Part of a small language model's weights.
Size: 10 layers, width 224, 4 heads of 64, vocabulary 4096, 7.29M parameters.
Training: a variant of Muon for these matrices, 397M tokens, 3026 steps.
Each number is 50 + 12 x the weight over its row's rms, rounded and kept within 0 to 99. Layers, rows and columns count from 0. The size before them is the row's rms in percent of the matrix's.

# layer 3 MLP down, 224x896, rms 0.365, rows 200-221, columns 640-703
099:61 39 45 47 39 59 34 60 48 51 81 27 78 40 63 57 62 60 53 56 42 54 50 47 45 54 48 34 30 39 63 32 77 56 43 73 53 50 46 50 48 37 39 43 44 62 48 38 39 60 41 72 47 45 43 48 32 37 49 45 73 55 45 40
097:49 63 35 29 56 58 51 73 53 53 41 17 51 52 57 27 54 65 70 33 35 43 39 48 43 58 41 54 44 62 40 58 21 47 48 59 57 45 37 56 63 48 51 52 38 46 59 47 43 58 59 60 77 62 56 69 71 72 37 50 50 36 45 44
105:56 50 37 44 70 48 52 64 60 39 46 44 59 42 44 62 33 46 67 51 61 56 39 51 42 39 66 52 34 60 36 49 49 55 51 42 28 48 64 40 58 55 45 65 65 38 53 65 53 52 45 43 59 52 47 46 71 50 34 58 29 32 61 47
096:76 34 44 55 61 55 41 42 41 34 78 64 30 54 69 65 53 46 55 36 54 74 52 39 48 53 50 40 58 51 54 48 53 48 33 59 41 77 62 38 44 45 32 46 58 54 46 42 44 43 61 47 53 51 42 34 45 42 29 33 44 39 39 31
104:38 55 48 39 32 54 28 22 48 48 46 67 78 39 31 53 44 69 68 52 43 53 52 74 64 36 62 44 69 41 49 56 57 69 69 54 52 44 59 59 59 47 48 30 39 59 38 30 54 47 65 47 50 56 35 39 54 32 55 51 48 47 58 50
100:71 58 59 46 49 42 65 34 73 49 52 61 49 37 49 44 55 50 39 64 43 63 38 67 46 62 40 49 65 76 50 63 57 38 47 53 30 42 62 48 69 52 46 72 33 27 09 44 44 59 31 51 60 27 43 53 60 50 39 36 34 22 52 45
101:54 69 61 62 43 67 68 41 52 61 43 33 41 60 61 56 53 48 46 42 54 59 42 37 49 47 55 42 52 32 51 42 67 48 60 34 76 50 45 87 64 54 56 54 50 45 38 52 53 54 42 41 59 71 67 51 41 43 60 44 48 47 53 34
102:47 44 43 43 73 40 52 56 60 45 43 57 42 68 50 36 64 49 51 45 36 48 26 27 51 53 47 72 35 64 77 50 44 32 53 38 40 44 47 44 34 66 45 53 62 41 46 49 51 46 48 62 40 68 43 33 58 51 32 56 35 60 66 60
100:48 43 40 36 38 51 51 74 71 44 70 49 42 56 49 51 29 29 59 60 59 40 68 49 43 43 60 43 64 60 40 38 39 56 42 21 58 66 52 42 39 51 41 54 74 41 37 41 57 34 40 44 32 38 56 31 42 51 49 44 64 35 58 47
106:72 40 48 34 24 56 60 53 49 59 51 51 62 63 71 61 39 21 57 70 47 38 41 51 40 48 53 68 50 47 32 54 34 61 40 39 38 57 29 61 42 47 57 75 76 63 43 36 38 41 48 45 45 45 58 69 32 60 58 75 44 46 42 37
102:60 73 47 62 71 39 38 29 35 34 56 35 43 58 70 33 57 38 22 63 46 55 57 33 48 33 59 51 73 43 36 47 35 27 41 45 54 34 23 41 47 56 47 47 69 62 40 43 56 59 44 65 53 68 34 29 51 55 38 40 50 68 40 43
105:53 56 38 36 45 37 19 47 69 63 65 41 47 37 75 59 45 42 33 36 54 51 60 60 73 54 33 57 58 47 52 41 36 36 59 45 48 42 40 20 56 40 39 62 22 44 36 54 33 60 49 58 52 38 60 39 20 29 50 59 35 60 33 51
103:68 46 61 43 58 40 50 47 36 39 51 32 66 40 40 48 69 45 49 71 39 45 72 47 46 30 64 59 45 34 30 43 70 53 57 46 37 50 41 61 47 24 54 50 51 53 55 66 56 41 52 37 47 54 57 32 52 53 43 41 74 38 62 53
102:41 37 46 63 70 46 47 49 66 39 47 57 59 60 54 30 51 61 41 47 54 49 63 25 47 49 47 60 65 63 30 63 57 38 29 67 30 55 63 55 52 34 70 29 51 48 45 52 53 49 57 62 58 48 54 26 46 49 45 55 60 56 41 46
101:54 69 53 48 65 61 52 28 39 48 41 70 69 42 43 56 63 50 45 54 58 68 45 33 55 54 54 35 62 42 51 57 38 58 64 61 66 39 57 43 53 38 46 46 65 29 35 48 64 39 65 48 68 47 48 54 42 55 39 45 58 77 49 49
099:50 72 54 59 40 47 47 53 34 61 40 49 67 62 51 39 46 25 64 73 64 31 46 48 45 45 25 42 43 52 46 49 34 45 31 49 40 42 42 31 56 62 61 36 63 60 53 45 34 43 39 61 47 63 51 46 34 61 48 60 50 36 38 51
103:27 80 46 55 46 38 46 50 62 62 55 63 42 59 43 33 63 51 50 56 46 65 66 42 44 36 90 43 80 58 61 49 59 62 51 53 47 61 34 39 93 51 57 46 51 62 57 36 46 55 53 62 29 53 48 54 37 43 58 51 45 52 52 43
099:59 53 46 79 48 33 56 47 54 45 46 47 34 35 58 46 64 62 63 48 38 40 54 48 48 62 52 49 75 55 78 47 57 58 20 51 58 54 47 42 64 64 36 49 66 60 57 59 37 44 63 48 59 69 59 46 53 38 57 57 51 48 38 63
096:48 09 32 52 53 39 53 45 38 70 53 36 40 35 43 42 49 64 61 64 17 62 56 56 56 49 37 52 65 58 53 65 51 54 55 40 62 53 53 62 52 62 31 49 25 53 40 50 38 47 60 47 31 68 59 43 68 48 55 54 48 55 50 53
120:33 42 70 62 43 43 66 37 58 33 42 45 44 36 27 56 74 53 52 71 63 64 49 33 55 18 47 52 54 55 69 37 57 44 39 53 43 49 44 65 32 67 34 36 64 25 32 46 56 51 44 70 40 54 37 65 46 40 44 62 53 47 47 37
097:40 43 55 47 53 64 44 62 54 62 41 61 55 23 53 54 63 57 57 39 47 42 64 64 68 62 31 59 49 56 44 47 49 57 26 45 63 40 58 88 65 57 47 50 50 49 36 48 56 42 37 52 34 45 45 50 53 45 71 68 45 44 27 67
102:33 52 47 45 49 67 27 50 37 44 55 33 43 58 54 45 36 24 48 52 44 64 24 43 42 37 44 41 35 32 52 44 45 53 28 72 71 62 59 52 51 38 43 39 31 34 47 52 49 62 61 49 43 38 38 47 19 55 48 36 49 60 50 42